{"d_model": 256, "d_mlp": 768, "norm": "layernorm", "norm_eps": 1e-05, "positions": "rope", "init": "normal", "init_std_o": 0.0, "beta1": 0.95, "decay_fraction": 1.0, "batch_tokens": 131072, "steps": 3508}
Each number is 500 + 25 x the weight over its row's rms, rounded and kept within 0 to 999. Layers, rows and columns count from 0. Numbers have three digits each. The size before them is the row's rms in percent of the matrix's.

# layer 7 MLP up, 768x256, rms 0.067, rows 466-574, columns 128-255
097:510484544519537510554481480470503485515461514507494508524518498503492462475492500507486536485489462490472496505496506471487492478515468496525480506451473466472488508490484467514505514523533513474536487490425511524511459476486495507504558478527529488455512524522506525494482524498512506525507481491494497515502538525508541533460455537500464481503541519445483526478477541492488471489513
099:517471509532482475491454490501461480500484504486530493447485539516528477498451491511512517504463456475492464473517484525536426511533472536498487485461487498492515514534499550477444463497492532477485498515448454515462482499496450496494479495482475501458484498477501476492500473490491497513493502501476480521489486481489466465485517505480475498499466506500458502498535518477478509479513
101:520502499492534548479498481539521523535503537492489475457549469510482498493481511497521489488488486477500511536496536537442529487494495477477523501467498490508493504500528494496494523520471499505523530527474523501466518459496450502483518476493525507500490535492518507518517516482516525521483529492498543491528462475519530515469486492504511488533517498472538543448514495530507494462539
097:479503523476517486485485498521463511492483503480498477520505480470451515519468526512490491502527499479521520500473478455557479512485538516492481472523519465510493525523480474473514509464478521520507469465514510541491489497464527493466532471511550508554501471515463509483502504524446478517532488485530453479512484493492542567444520530503491482545470522486462478475486472470515509495518
104:493487474521489536475488508498483493495539525501500434531501482469482503553494453509505495469501508475449521514503499496494526490445483465498487512482519459438521519519518528525521554529534534454530482500489505495495482523472502489476510493538468497533474486470511503489498483497500579456492533468490542465475527506516516503479546494548478485495517460496481464501520515496482516475509
098:461511512512512499538510485514543522475488521506460484492508534478512489514512469527493481492482526512495508504495515492477485500537509473515528520511506468491523551513519527528455499484474548475461501478509500515519490479504491478503457480470471520514494482469485451515481493514513488496490471520518517438505528524505507471428493511419447487530514518480502493528485449521533475497523
097:465493514457531471499458496524492460542477447519523571475568509517477491500498507518529469478543533517492519531506469473528490498493474543497532473483486481492490514524530509518521458474483554491481491479499492516484502527514476498490480523479494486440446519492494499467483492516542504498494493497470493506444515489496479496490496453466471536514528526563495475489517474534488548480491
103:521510513499449493527494502479513508501468507475479487501518532525510529477500532449504471487521496526460489496499493475513490500488471525504502463515477524526500490491489500555492504450510465447474542512508496479500486496520475480530487502506536504499509529478518504463485501503483503542503462536512494453502513500541449485515493533506497480504522544528460475495491490474491484489506
092:510502536489507506489515480515486527539521526469496493448517506470482464519492532511559533510462508474456466491534485454503485502472461512480493480491519489528521507487490510500458474514484506522509479485479508501476482433477477492466517520494517520488510495484481520507483516501506524493504490520487492530479506544495492529501508497504502468468437502472506514488491473493531551497507
095:476523501499531489542506516491518483478460521508504536508477507452493532468498455526512472500493508489524487535479525514484532458492549496504510524492485488515503522517503452518471465480493510491508446517567502485471474474519532513516530505526494529473527538522488499485505490518504490482498431544503502487491513537541504471507514443510526503510482565503453515556471484525464464491461
096:547507490513515498445531500468507541510491469512508486484482514517441525503488452506495506529481442483434511527515508478449514544479481437523506478485496508553477483461495484500462513490490533512508510470463535485522482494496499482513566503512476517524499465483524533490474490495480540465502509513499477530506456485496509520508488493503469510472495499497488546476493497495479460452512
100:513448459520480514484519519463479484496522481511486533526454510441503502494484472484524437558497506511483494469483511483485467477487507509485450511503520517467517475504517498508523512518501466534496465468461504493480499460472518500533449536481493522551475530496561484520507503521482505502487487480505479476507499542452524501544533536508456517517519479475458477529510495542538454528505
102:524503479531461507514478534464508512474452522548548530496509449517478462474532496473542510540506499491440487470518511492442476492476503520519547472494490498495521480520508508488467508528495511453513530514449530533458538484530472518481487496488480477513469546557541489512479469535474499496476511560525493501518498495479530510475495490485511496535471500462495489444531493467483484473507
100:485507502529443563504503492500464453490512444510522490519505466499484504472508477500504513530460451502485480483523518544485493528484511494545488510510484508476531533482468473523480472511507490492510499459512494496502508493501498479470466469483500509483425511504509473554512493532483497497488512486476486488470531490483502472502441513477555553516459512443481466483438482477448491481500
102:479473524482472511532476497459462516478499438471529505462495469498460496478488508509554519505445501496537501525522500518524498480454513538510526471545500505496516480510503497482478465462504559517452524472520505502495503536491505495529500550499509472533507495503480475533508469506537481519471494511538489530501465517520496490527452498460478519444503539489520478488510496547476456509483
101:479476513508504526486521506487493502534478514506507504452493472517452486522501513484474529468466484492488533471514492502524491456487503532496493532516506515510448521518508520528460504504489509484494468488488548495491478454506504501485509510498503478519491516491534489501513454530489544487563513507496487517508493545505513460513491491513469473497503486474484525508483512505501483528492
099:486537493504504499503478518511491496484494508501504540521520480473502506546512481436507485541523508525532484533501520523509507529477450507510459511481529505528520518492508491496482459500498503507540501527451477521490506459484528514540523490478534519528508539484500483505519513556483500488526502503492515461508509495557483424515536474515518472477488516524505514496510534538516536484516
104:430512476489489509497476516478521546524547486522481535485466455455513527491477532529538477524490510479505478513468505526482522499470505482487511502494512482507501499460468505503485514498445501514509537473504487478526518454541495533520462459539525469483548527501558509504492509497427470528504504521516504457523476522502508482484475516521472517506484479514498500466494468479496511522508
096:507455497516515528509503518504500540479446530455430494495532482487509526514457501487497505485495491503508423527496518447501526474469541546456499486496505447481510500501505507499464535480489522514494462466517505493440521513487518514481486496516503482501515493515527513529523523513499495516512462502515495476494529500524548467509476479478486439464460475548457522489482484505502473481489
098:469487480482489533495477506482530522500542504508523522474548512505494539518494515473534529522504460484520515538515493490535499477523508527511494498528490477502515468484489496502521517515539511544494482488481496501530547537511469476503499505514483495502508525513512511506556503496494522510536478509490470465501498501469495474541502543481483478502518479522460500494486505492524466444483
101:487454460493470501492514510516475484476532518506523505490492467484469523519527518495481512513535495511504497493511468491527551534498494534575494571500494511532487487485516525451528508464583504493494480522534510502517494510497523534509532513492508535511490477541509526500518477487512488524519477484462526456505483505553498502546466512506537518499497491498515518487451540525523486498476
104:459460497508492457500513531509449492498500484492510506519497494493476453527506457487497426464490491475520528529519468474464526484476545499469537458534512555517542515483484517542498528491455517439513482476504543492486492507493504492515465494501496511464512491490505478499504541477530497479455525529524501484538503512527481544537529519478528531524494480517513537528502531439492523497471
099:518465501476494497486509497505471525529495484486486531525513521484501492506511548505531500499526515544476521516522525527518523462512478507512502571481482529501497504545571510523495463560464446534492503454483476524520517456507487490505493469534481477471508479498502500498505500487490542504513505511526499480525489492487503480510570532477492545479464479541508487494514495516482490501493
105:476506508525460532530522462558529514451508482488486466506513494506513469518482465516499535543519475513504478528511508504487474510512523539488504503497514481489490535462484472509515468515537502524478433505486517498524521498481502497500540479537470465548525524542538554515529525511510490465544461487501535493465508493487541516494526479478505516518525516477498494496504495449495474464513
097:511518533485500498477496468463506505490489485513482521506556505466521501529486508491452472503473455515551484537498494528524504494494533524520477494497520481520489522531528485460496511525494476544456515505517525492446492492453476546523484483509444501530477437498519521523507498451523500504512486499468534499518505478484489483526465543508502478482456536522482516462497530523496495478475
100:534477504482508486486462499526535512510493579515517475516507461512553492530551515498496511524497472511481482484540499512484511497502492512508482502527482504473491492523479489521538499469516517454480522500481546519512554499557446470515500487531493478495494529485559438497502507474489528487527497479451446481519527489512537474497495484486486478474531510495473502547499498460484506530493
103:485523480518536475479523486509524506490475513520506512535518513505486471506524493530458519464510493524487501468522492518491517500518515433492517496509567476504510540476504502497525438513500512493517529504505447460484496493555511501510490543522499501489522464495510498505509487489497501505534466454492534520484473490486515535480491491520492514493522480479486473538503474546496525480502
095:512565519491530497532477496534479499515474510505470500483475501480490491493531522459525523495520476486524549544490438511540486498484500426546486506485475495529463529468485503513479517503519499499492528549519469519523490531477478499513496483526526503473521518543470494484480509526487501512516467514485522500507513495508482477528549525513514522510481481507483486473573523478493538466476
104:457540497530480496481504502440504482496487462526518500469496508514510474507501504547441478509489471506506497487486507497497497474508479465493486496511440505524512490516521480521485506502491493525485463525506498484517506536488512495514541525460523525482482526467510515505494480493448466529515488522519493480463524514523469464484522521503477526502470483538473484509535522528505509482461
098:530504514520526501544498497500510523506498492469559475523496480423537544515499469491495547475486508483520513492523508478497478512529425528446482521549508516528492476493516498537451501499530482557495496513522479547507484516479484487478523489498493483535563502514536474479525511519498514513533482530458466521508516526514492514536533483500487535543495492527513460511471468490516501457529
099:542521506480471529523480500519506514489533484510517497498504549537548531490492481479479507476490505481479516511466521501468489538481540500489463475467549478516487459522457540514482479518437538493488542499481526481506484486494521509475518474503503512541532501492516536489473510488483435498488518519484496508512493508463522470463478478491492467505526525528496529482494511473478537502533
107:533491499515523456512452493519503502530506529469481526462517490495528450476458523514497505446535495469493517528517473537478502469488459539538467484477531495484549477509457508525501476508488472475501513509457504517496480497524520470485524536490496514505530468541491450469504508501470479514511521512518501480507492510503471497500470497544501514500506507478575457552477507483470504490484
095:549472503505484511471518485499485440495504521475472547477468515508524505444536499539516531477473499516493521541498485519515516490473485508515483527480473538514507492461479518508511498502483516489516470493523479502481489496504515463542559591511508479484484519513488518509473517470482539514484470504454522501491506499472515501470511473477502453513464497493487557528528529484517523548495
098:524474532521444524521533509503524473491477496512500494496466492491512526501536509484531523495505516493514445516473475480516477471530472536478477500520482526480469472488513524493519517499491478463570507437520521524510451508475464464517502507484483492542516501492504476496516459531458523530491491468584463521526527502487533482490549507523525496510503491498504490508515477476526508534524
098:488514500537450548494536489488526468481506483459506509549518480477495435496538498499473491478507505498526495532525512485454516518505461541493550507491500535471531486480494498487515488528509524499549497537463550495521491517517524515516489523505498514510441514480470514554497549507489457534540546534516525522468517505519500496525495520479525519477522458495513481454434512486493473505519
113:502521512516479486473525535535499472493511487457472540486480521508528496492494509487510495539471474498535535484493516460524492500463495493492464545539494528542522480572474505479475499483528512516450470507505490484494511495507465506533501493447504539476458456480504501509511556488513496536537491565529526482544524528481525506485524515506515472503484532476522516564472470485472513515497
099:491496503481515475518493515533504474508474488488471461511526490521540488481497486517529511441497506500461502492505515515519469488489510532486499498545508477497489487474487501492482456526520469520499499490509525476553487481494512514510510471496507492522444573494453507444517466511544470495499478481495510505470507516488494510519509499496503457500442478487495488496517472528494499525467
105:473489502514549523490481467471489480486485512469457499521533461456505518513535474500540509498492502516475533467476494510466490483530496539480480463494512505483486520536472510518460468488497508540539519514488480445494495504499491509522500483501462494534506462488480456537500543499503506488509493473509496519485506513512531500468496510476525525581457498480494538513509486463485498495476
100:500490524512478533468514513460508485461546491502556521497490489491519493528537477486483469534536459547527560476507501537525537494533491502501462527523496508497505503477514490473472526501505517438496540456523469476502494523492469504513508497532515486519533540503538433509434527472529528521500508540531528487474516478446490469503542559479502458460516528504485495479492509563508527509467
102:477562475485517459490475512507444499533485550468440523475482513527505517481483526468564528509499479491481476495466514468489447509499495514484476465497526488519474480507482518472496433506507473475526498479492477521480508575459548491519428485482512502483497492488414511516485452511494517491484557521486526508489534461505485483502475489476497530541517547524469509518456499511472494485470
092:495545524507493464475511522465508510476491484490505503533504480515473521488476497513542499492513534487509502503522508531526481534521510458529471524517501476483457488492509512539513447509485505534513476467504529493476489497479523511556506524440452478505476508471508512512504571466517504528497523508508525509503473492545548523491500489540495537477526498448526470501466453526474480519492
100:515503533495482496478523495557476500490487556528489500539505485512511530544540512470496515496467494457505499529508521520520499500507517486520514512514540518486493538468516502468526486501510475479506479496500515500503523538491516504489503528478534493486522478474491530502471507488530500531485463509461498498544481465533428497445534488506490458484494532464498437472454503500505527471450
100:522483518494461489442531489469535522476461528523505510515475481488531533511520515482488518491522491541531478496509489503501473507528501462510471523506513561517465534490538481519527489513536490518469500531468504524532479467480512527476562476574501534519501508507479538483508531512496534525501503486481488513498506525505473471497551514521520511492472486556519526488472474455517521485464
104:453469495492473460505497530510479518498521510480494509483503470491501523520492501460514500530509520491533518458503527497473535503484499468496549462488514498507564521530495490529483493535541505485519512539511478484474495497461486454500540512482523489519443482484473469485493491500489530550514474524470478475497515507499479503497490540510516480493518469513491515489509481495484498531497
101:503517506460535495517501504521499477489495506497550520524533492540500492506480513521553484521504513491550476469509543525517462531529478514515517511508515518474532490497504508484508455455504544527461514523482511504508476531533496478479501514525489507525471513472510496478521547529574503531529523500518478510509525515485501516492500518448531489514525513480486534527512532524488499499505
099:516473482485507493492499523453509457479558515495548500486503428545508516512458509495510486495479502460512480468498527485491499461546509527497507525469530505500491498487495527537527471442484507484533468507493483499457494495472528494481536474525493479504449486545482462472482470531461486456509480516525511475496499488524506498546478467530498507450479509537492511468494506487501505457541
101:480510514508534505526505484526491518525517521474528497518531517514529510489507540472493502502543517490541516533489512516546468503507488505511504484462482482494484507497502487486545513512472519500490520504522553458558522544538531446508454500476503504528521480459532546471526547507517487527495489505497496518512531534491502489472506497470513525506521524535490522519494458526473503456490
105:509489498493498508505510541500437496528483505512530514494517491452506490501457539514456484493491503471454459488486482501559525522484506532509482511498516510497518508484538514503521452506509500525507488518520486494457487485496532483479517502510499496506511490513510503463496456507487503529509519539480476515547475483468498546544542526550492498443476493491523530511487462482529461542540
106:509475477522471496538505477506530535504477474496502473480504456545521493493455474458536530483527517526462488506485561505498490520518499513515497445513494507537482504435513522504532468493462501470490476471524495463533513540472520537547549495496494517504483520472495479455478475502497443478468508452536486513451547504516451496520551519513442507510483522529483516509514495470513493496518
098:498529470491484497501479524422490517554522464476497493505498522543513514533467453513503520503501479493529515455498512522522500499512521517476482526475506510484527518493525520532497464476493470477470528498509515508505503499457513527475543543532496461459497482488491462499493505493477505470484505526509514490525530513471482514488509501504528525547459489467515516524512467461449502515526
103:500492492538485546477529510492515517527464506526433477468457506481462521517512514477508529535477517478506466464528489502456484490543478521520487473452525486521538494494494507487521532460528510492485503534503492479501457518469485547479523477538523471489493527502512526531537471489499507544484503484482487501483491509496500510482520459482466523495566533515497482529509466468500509573486
094:474483494509538491506480555512495514470479553510498530520513521540477479487495524510508461505550462500496490521476462516533542504465484489495488468496521518503466483451476511491513502526523517482486510504485470482489559518479525491521480531486495494517475516489472505520494486497507472506492524495469462499558495475520498496484477477553509471537540537498498528514493521489460497533495
095:511498521465437536522511538498502504508520511527484497517512519490507516528522530498508506445474474472526478474524542531454513458514520477495466495544509525488499498528512496486478487518495494522465447520507543473480503482483511469539490527485511532497515511496515479488510510503496497543525451507461469506486515493504522522512511511529504457488474515487497530493509508519493510499508
097:438494514514517478471481494451522543546521486500521479491495523488509425501527496508483489488493480477550447452534512516499472513478534469501502487479467510480476486503523475495486485472506550516490476440485480499505502473509551455488488509507490510503517513485514497516490527508530532523509513497537484493474485488477525517493466508510515548510476525476540490546560471508491501501532
094:525497454454477511528470524492478505503495517511533495471507479564534499481461480474486483488489510482489480544478474511463484485494469503480502520447520488451483489490490501516487492475499487477499525522468498496535536488485563511505543480500552467541508502514503518487486486455507506487495494491496502486515487503498498452440508531490542520479517500489456535511514517558473532543503
092:478485528483505492482509510500453502510499503487497487517472497462511508499479491546499537473439513494492491475529487504460462464519533485472493500512448497529510448527478496496521536535487490488494477507497520490500484528526448507490474511489513464470486510500516456490482477527502500518502517457511465521545483491554536513490564515481503511486504514490522464447478495494455532507513
107:454513483512525504502452450501529550484481487478493534498499523498477513529480503489466514472531440479466461491491523465531524489474554508484527533509490460511470443513479500505490495466514485523524499494492489481493510482508540502498508465514496483500454464493487505516530527514509506499536490505499498524469484516534486529522457517524454511510477515497496521508506503492508504502507
102:477513503496461505476517451488509491465508535527512503498460574487466445494533510494491520492549519508503512485520516461485491511496489497518475513507514469500547505508463516484437534506514459491495497492483509529512451462536522469537504501549482504546490499485481537476528539459440534507499534470456546508490490531458483483551534478487501538562514471492534514492492511506509473507488
102:519513494516504546569515492510508468514470522465514488524512480537469484487478482491494506481522507496502479489496509528522543483490487453467588510504492528475523463546475481503522513468492494492463503547483466474535491494472559495528501512502488450450514500477498446474503515513508419503434480505488531507466496567485529520516518513492517506517509455502546525521459490487516500492482
104:476480511534489477472462491462460514490486543526505519499475512479495550503554510532493511529556501490502529498524494497469553548457504502453476453511538466494498529509519500512470558497513489519519532486499451534492480510482481483516498529508457519503507505508508473537486538443503502488474518488515524517442538500491502468506483481473474478514518520491496534533509473481465525515514
098:515509518536484495539497498509507508518514489505503518479492506529501495520511478502484547487491496510505463487535523505504492515453499507444529482503500468502488496560514509521517487488529544496541506484469478502447490489524509542553519491471516522513506483480486514526470479516503514516545485509457504488498546515514483493559522483491504472485494440488495458519503511546479526527521
102:496501495503483505504530506530529489502485495519557468544459514523515469504538459472499494531484545546451511510499501504506477513510471474498541481459488545519509479488498522505509523502547494479501498506489553492474489545511537498509542549488521472524499532533521521548480535493544510501523541530495486515484494508501486497540500453511507523503547496525496477460499512524503490540489
101:538494520521493512500514506522487515509507524504571509514509509522479501512545506515497508544506524466512488515547474531495506510499495508466529487478459548502475493528486464482503553549536522483500497548532497453522497521504523456510493450435495533506533496524482501514493503509500454496552484496493542469507497483525500475527505565471496512519489511517504548478537578493533515519505
096:554472545522509488464510507476503470507514476550501492443500503499524503513602491518522491499484506550513496461476499534516482482516507498486485509527481472512512478530497523495464479463496525472495503506494471502517499531542457536503499546504514519514472510481471501511517472505508519470506452495498475455476461498503501492509520477480492473477541533458508494519504494468509542539477
100:503477508499491520548511488497516476531525466465514490486520546469536524485509504537459502511482496497496514483467510538442489500537451503474450487499498484516520485507473503511510508503513538467494515512451521499463491539497494480513496545463507512528549467468466529503488524521475492502487547515503523477516491486490503519511525522470486478481529487494447508536517487523468506499508
106:486503512472499498483530526475502496435478522480530516526504433480452498528519546513475529506497526479523486500532509526487470488517518500490474536518509512499498501485534496503468509477462539553535522483521485491503517475509467465511512554489506470535502445449534482492469486506517499455473466519462468492506523479452479488473505502497477510515482477515495500491472487512500484515489
101:475487518511494565515493475534522475497509465478458489504536473561456505445456518505512521568519491492464526520519446520559515519510525466541504529493475495513495530472497472493519512517490518513488462520534543501490504467466502493513513497452527513479517519497484495481522475509534479498525460505480458482512507483487443497522522511513502527498531464470502475461487453454522497499503
099:518487494494540477519500453502544485493477492529473497542509535514516494526520511431480497502456544559488482550467495512500482484512530484456454498519481496469480520504545481543469514502476490523520443523463499504465538534503512468474480538501504506512521458493464501530491557499564519467525502530529517506509486533506462493525507482484502491498522495504531497470513511467508498501498
099:510492508508488502496537498512496512503513487527498547511493489495521507480475518469467462503516546512502505530516556472469489480495537495515496512468478559495507525517509507503506500504472485461488519497415448492521510467531509498482488500526498471470530474510528508499506492467522476449499496484519480510511520480554476481497497527507475505511502508528515490497484488527482479468485
101:523498483449503482496496533503486481491484441576534468530497464517516509489499458483553529460501508524509513481472515523469530505513547513474519461488512478483489492474497487495492500507485522542512481494520506493528505518522494492533491539469488480488499496454492497539514490527502505533528497473527511550517488500496519527529516541481481493508484435549550477478440522481515516444519
094:507520477515499526492475516504453469496470493508499459510520503516486512471523550517498507536520500532474547480523487454476547519486481479491486557473487524488470549505514507492487487502494511475504494490485464478536490500510490498488549493447478506523522493463494505485576530521543491498493511530473473470521482481521548462486481456485512460502505514484481474460527492512525508490557
100:472458482535519491504499533458445503480514482514473480459500477516517516524473456480473502497523477543489489501500539514494543505551493467520482494496494506525519476510514523514486517481516535489494495491490515539504508485496531479466481476456558448473514516470472565502486498499509539494470532484500487495473536528484488524488477523522542548517504511479534519493464413514515533514486
103:492478496512513536479489433497479508487469507514435518526498407468501540503499460495507487511495495484531430493518456518508493492504525525497499517499495511515491501485476514486494549512477494510482508455502544504546481547520470497513488492498501523496534485488520515513524518500494521508482525490506472513469491496486525477501504460517487504516475467518484526506452492518475513548483
100:486494531507470458433507444478503492485485490471522488496510489508469535494496497499498475468498532539501474485494513496465492496460564508513462488471463496545454489478515502540473445484521509477500496505526508491481478489541516505520501492461521514477486540506474508542490523466510458474532467484491481525522516513491459503502482484461492520504482508485481528546520483514473517464477
099:473505503493500488537469466477542531466507480488515513542501473449521497481483508481498508484523445507497507492521514523529503509450507473493520497494448504498473516486475554465497457498524547561461483513534516477512477486546448510480498509466527499496478501503501505528527508516507485543490482494457499520518481542513512490518477519506471512539465525471482472447491439516508509484551
112:483472540523485530523505548527501569497492493487484486513502537490506481532557488514526523507526502510497472505515513467522499515524469524512485488555535524475517484491479537458515466526467506522476469472480501511546531529496477536476516503479532548530510497553532509535473466468499486486529511487499489513496520488508499496470521480536494509503493530488464475496537475519552487500535
106:506494501519474507463534445484491480512486473576523477507472541487502496543459474499499524465517489493519458479461528516501504517460526525527544484509479531505478497477485529495516463497504505481488507526503481493485482511556481530496522512503478471469499495500503491571498523486496481501462466548528514496552521470501510500527483483439502502485519518470529496510512489505490511516495
099:489485498534517473482429514538484505526459507533511496512507473520499489518480531515469522459479476565447500461514563523492487454501504484500550497509477524429502559500526460519497496539529470495481482492522488497522479558497517466501494520493541466503478454493508499479513521462488486476518498532473512499503480461527508493468467521513491454516538519489513474475462501551519525469511
103:483455521550504534475474428485515498492522500517472498485498457522497492518504508535516477494500511513532527511498532532490501507473536472453514502489519493502505474497524510461455541481490512464504571493482478454545495513529492482503475505516480524487504509491521503518492524496480481538477525493449481497429493522500532539503513463471489501509539538449505454500521495517466482465519
108:500478472518549515508491524443493463447481481477505510470486507528505494496490526500525495506539511511479480482508464529473465416492513504505517513471499499541488518490481479552537502480514473541515485500513499468499498483482512494483459510525484480473539466488522536500439561467496477488472532472474500529496498491525539550512497483487471493542507497509489465537540508577489461476483
106:537478490489482496534500472497541500508491444526500461510515450505483500525465496467546530505513524507466496504485488493449510489481487496479508567511478488486472436485484523547535519489509465498505502502497455521468481519540450511506506519517481501513524468518567450527535451510477511515506515478501515515486465518505519509482471509488541504447491537476501509471484514480536525495513
095:518439555488519512518483531498532438494505470510508471509478479493498483497449519541519512484503477494492480524511457532491519495455505518499469515470499482472458529530484445456515533489515520513495523491499518502535519552487472477486502510517467499513506479520516530537522481493514497524458516501524501487462512477492457528519488496567480507495522509502518512535549512463494464514511
110:520499498481451502534491490516485485508463426528465448439510479485477540518485502493504493512479549478447508480523449512532458515541482493510512503502533516545512495492470528480527508523525490477506477496514492575506519483505513492497458509512470540518471466507479515505501487544529544487502501490527469530498504476482509525449504460439508530442501478494450492485483527541502508491475
113:539497506466483481511489461502527503481492516427475496511556492533490549545497490526496540521489519470513534495486461487518467503479508506504477505509540490496518516475482513479491450487514510530524536498492547489541479481489494538492537492494546526503487466469487514548435499499486523518473489498523485485550490500501496482492434470480516501483532501505458487515497455484513529528512
098:503487530509489480550486480524492512536481540505494477497525457496475531485490435486504530543499514544501521486509514565517512520504504525511518506517504514480521463502490475482496481508484525454459544542516510505513496528510504529521507536516518524503496510517487513458482465529502484479529475516474500466532543511488443520518489484499499498497461530528468486509491493493494458522514
096:520506487494517474499490468510500497516462503506525513490484538501475559497534504479490466492493519521507499474492495542555528506533471494504545498496547478537513505513517494514520514480477528500461518514472506533497533498522530485487437447530528472490529517494530510517512521474477527485498512496475508441516495536556483479503525510553514514520503511509494469511473523459501528554506
100:509492527514532516490504505516508519512462512474485497537493529489517473445490475470469485518507474465479524535516508530513463476527500496492492504497547504523508525457492441479498514519539493538512516459472465553508505514488511509522548514488531455483518507492529499535494475506484507521519532500540434503486513507515478512541478533494497486520483508492492519514556452496540499452517
095:489504491469500482492536529537489506491467494490489531463551497523478513510489505501525518483506515478471506518545520527487482474440496504459497511513547518493483497475506526537495483476520489523485507517517499483515497503510515482526433581460517511494502480579512487531555537522505534510471558486427491512544485479482507491560497473500465544504499531522503532472475499545479510458494
090:487511464489480484472559512499522516490510505503536498517505520524522481510502525491488479551513466484582477471510442463446466479479475501478497503503499552494518504512495439472497543493552516444494523496479455526477498495498478479457501488557495480483522487529537489517457534466503463484517513491498463455470486502506486498476481500517459456480501537510491488487544557495519497561499
105:541495468501519480516512488485483484504522502487552524483540517445482514505465495480546560526519495523523519487471546502500521499495558532513489523544525529506509525462457523523478530491513513533473477496529447506495489493486482509498533501496552499502486526488485515497510507497471464482504502498515513502484532435497515490498485517522485502484458479499479484527505510501558518478524
100:515466488517469492491472489540495480530501502487527481512504513498498510541459518538528549499478457524511518489547506518452503523506473478516508468530497526493537469468527501506502460498504511535489499534470516465449488495519513467418504524481478509493505526472478501481491510504496568544480469437488514518478451503476502513487506492469490487496526463491494474492534489446478524489538
100:535487472522501518523498507470498547439481459474494505495516557447532505473488503485511504501536515477491495512486504523518509499489508543492463513482508508498495460512497456545515494476542482505503461468523523492451488460502496477494486492482517488473483475440528460494483490421494496532493499498474498508505495519484492519529525495494535475498463466473525492502481466515509471494488
095:461487524546536536504488478515478467530511513474480534478482486496475471484553462503517531535488521468509503531483500505468526521516466498495489476481514478468528454563519492532530521541498486484536499495486481505557444480533525499515482507491471465465482544482492458508494510490462507523482501491534469497464528533518511470484488527493494520468561481501534459445483516495493494509503
097:492509504495535502560502449490517511527475495487504517530511511467471496514495488511499506509509532512467462489511552538512522561558522478446491493481470490537538545495519526498500560500507508493527456511538481500511516469512510501515480517486580557498534478470515500535454489458519503491497465521510498506511499535511475494527488478493466469484490455487483534485508514550479493449498
101:514513507496467472511487523531481464512481510463467534477517471502508503505490452500534498505486495502463470504470503490462422577501534472513518469506494506461513499486542465521480489537529534501464490542479524523495526468518505498493537558471496498502515462452480494493460481429472469490510521513471444480500540486527488501482501489480480503552494467472482517582511509500503534511474
098:502557494549505481515520486510497507491484501504497471517439522522470511503507527521451515502537516520511470518476444537525493539488516511495481523476479526523519507492492502476473474451521488528494445498493495558540513517507505549545457520524511498508475521510535499493506537492467508484520490499545547488507513503503478516525469478536520554502524488521496482493494506515486532517531
104:505507446467504537502553526488523497454484513489537498527502503511503514497502490522496482505520486513510494507510463517496517548490497524450490496497519474476547463520508494478546511520480515511532497476536544530530534456492481509491528496510533519522506447505510528475493472501556514502515472498542493478444508508486531531471543482537539522500491486497494468485517426486496498515520
099:548479514489507476489482526493480507466511494515521490522541510497460481547521559501523487513515488510500514494474472496493521505490494495537507492482459492516474533465496500516482461494469479525508480437502505523474532498437473513508515466549482496506466459493493481515535482522520502505501480474529535525547525499523501509509519493501498480457490455486502531526507503519539452516493
099:475481493505510506522479509494465498494555517484502465468543497477508465471509530497503496513486498527491517476465444515491506525455490479511492448506463464475509507482499543508504462471528530520511484462521551503529494513514486526478519468485447518446478464499523489500520498503495536483519497506528526506513509518457512480490448475502541504534474522518472492478535496480456484501479
099:506502443465473474479475454477514497440473490508475498532540502505511541513511501478534515477476490521527490500523509504488513490505466547515498472502519518506517506501489518504478495542476499531512503490477457498527479494493496528523474466479469489451539508483490499458543521543487524515484524481538485475484472502488488464536475446510517547506514529507545472510447483474572536510516
100:497515516495471483499531532524529516475530503512495469549463501527501504498511506481476489445495500536526491493497467474524504530554513438448481551490466500497515485515468487522484544484528496447485524496540501527495494540495550499481484502507549464462429520444494510476497505509511475497489475482494503505472505470516509528512520495454519480531435503450482524501545491519493512523510
100:466510526554482536503489548493512499490507417525520493485493513504509548513498517530478496509474486582493508488492509482500496542474514486490494526518496484515517468487512477480479493500503482469488519525542484460510480515507460557512443516557507483511522477525489485495485478513555474484525517528538520475494511523507521524503469514492465483486487483527464484508525532507532532479493
128:510512505466505477506505488483463448469471496520497509494538547498497528508467520503492501451473514492539485516524460502511492556476461517501493477517496487462531503502529485495497508478534531542460526523518491524537471510541526486467529483503484446480521527510507573492524516520511541510493487537503537520495468475540467454482497496490483500527528495492464548549494463482491517506496
098:496558546489485535520447507562477482490463501489470526500474477433515487499544456503510497482501487492477537492485480495524487545447504523514532509495466514524518514494549490503470480476507496513434526515482519539507498486513516487509508513460525554518485456548486496493487511538515539536500477502542498540540471472474547468459486488516465502468526537521517478537484486489537522432540
098:521453482449505469497523542543477511487470477512461527571510489529471499497492494522503461488492503501484513533538492475487481440515457451491493539499498461467481489517483543492456464494518523489517543495519529468491545507533516507452468535533511505498474486456517484512500537541502504511486451503483528463510472492494463498492497480476503476468508516525472483507496484506527504517488
100:490508559535536471479505518489522558528530525491516484504488485482512505465545489482500496488510524494494467507524527481481521516500472479502542531500484438514509510446546475473475495508511530499515499508518495508540524538483468447482499495518503505491538456493476505501454537505484459480504468496552457505473501496509487466495485517513460509465518445527507502500497511488504508485447
099:512488494489533489526456520511483542532523561530489517516471472525529495473486505537494521495493503496485452446517490454470508511529512493522460472544535489485494470515499466542549519519531469492512502547513489457505453511494503518510497485491518508487435469465464503497488498475462474517517531513502485502468516489491489464551533504470512476468531468464503460475481501532504523512458
097:493529535513552492512518518508514505520511515505478528467513491458514498517510508514480506510519523492510501534519534454487519466526524519493492530506483513515474541531547502502507497494516505518476537506478461510489491458514482473505538503495531501531512501470506522483517547550521492510525502514551484520518525508532514494511476502500511454463458540531512531451547514474565500531477
102:504508505537546468539502480520496530490522472508511487495527493521472500532500490510492515552468453499461464491475503526484520506461460517530506525498500505495514543532477462497514509515492475556585528500533498509503502512528520532511507461475498526507503484510534524515518530504520516490508508461495464433511477518466481492518461508476486480520540477504463476481483453536487510482500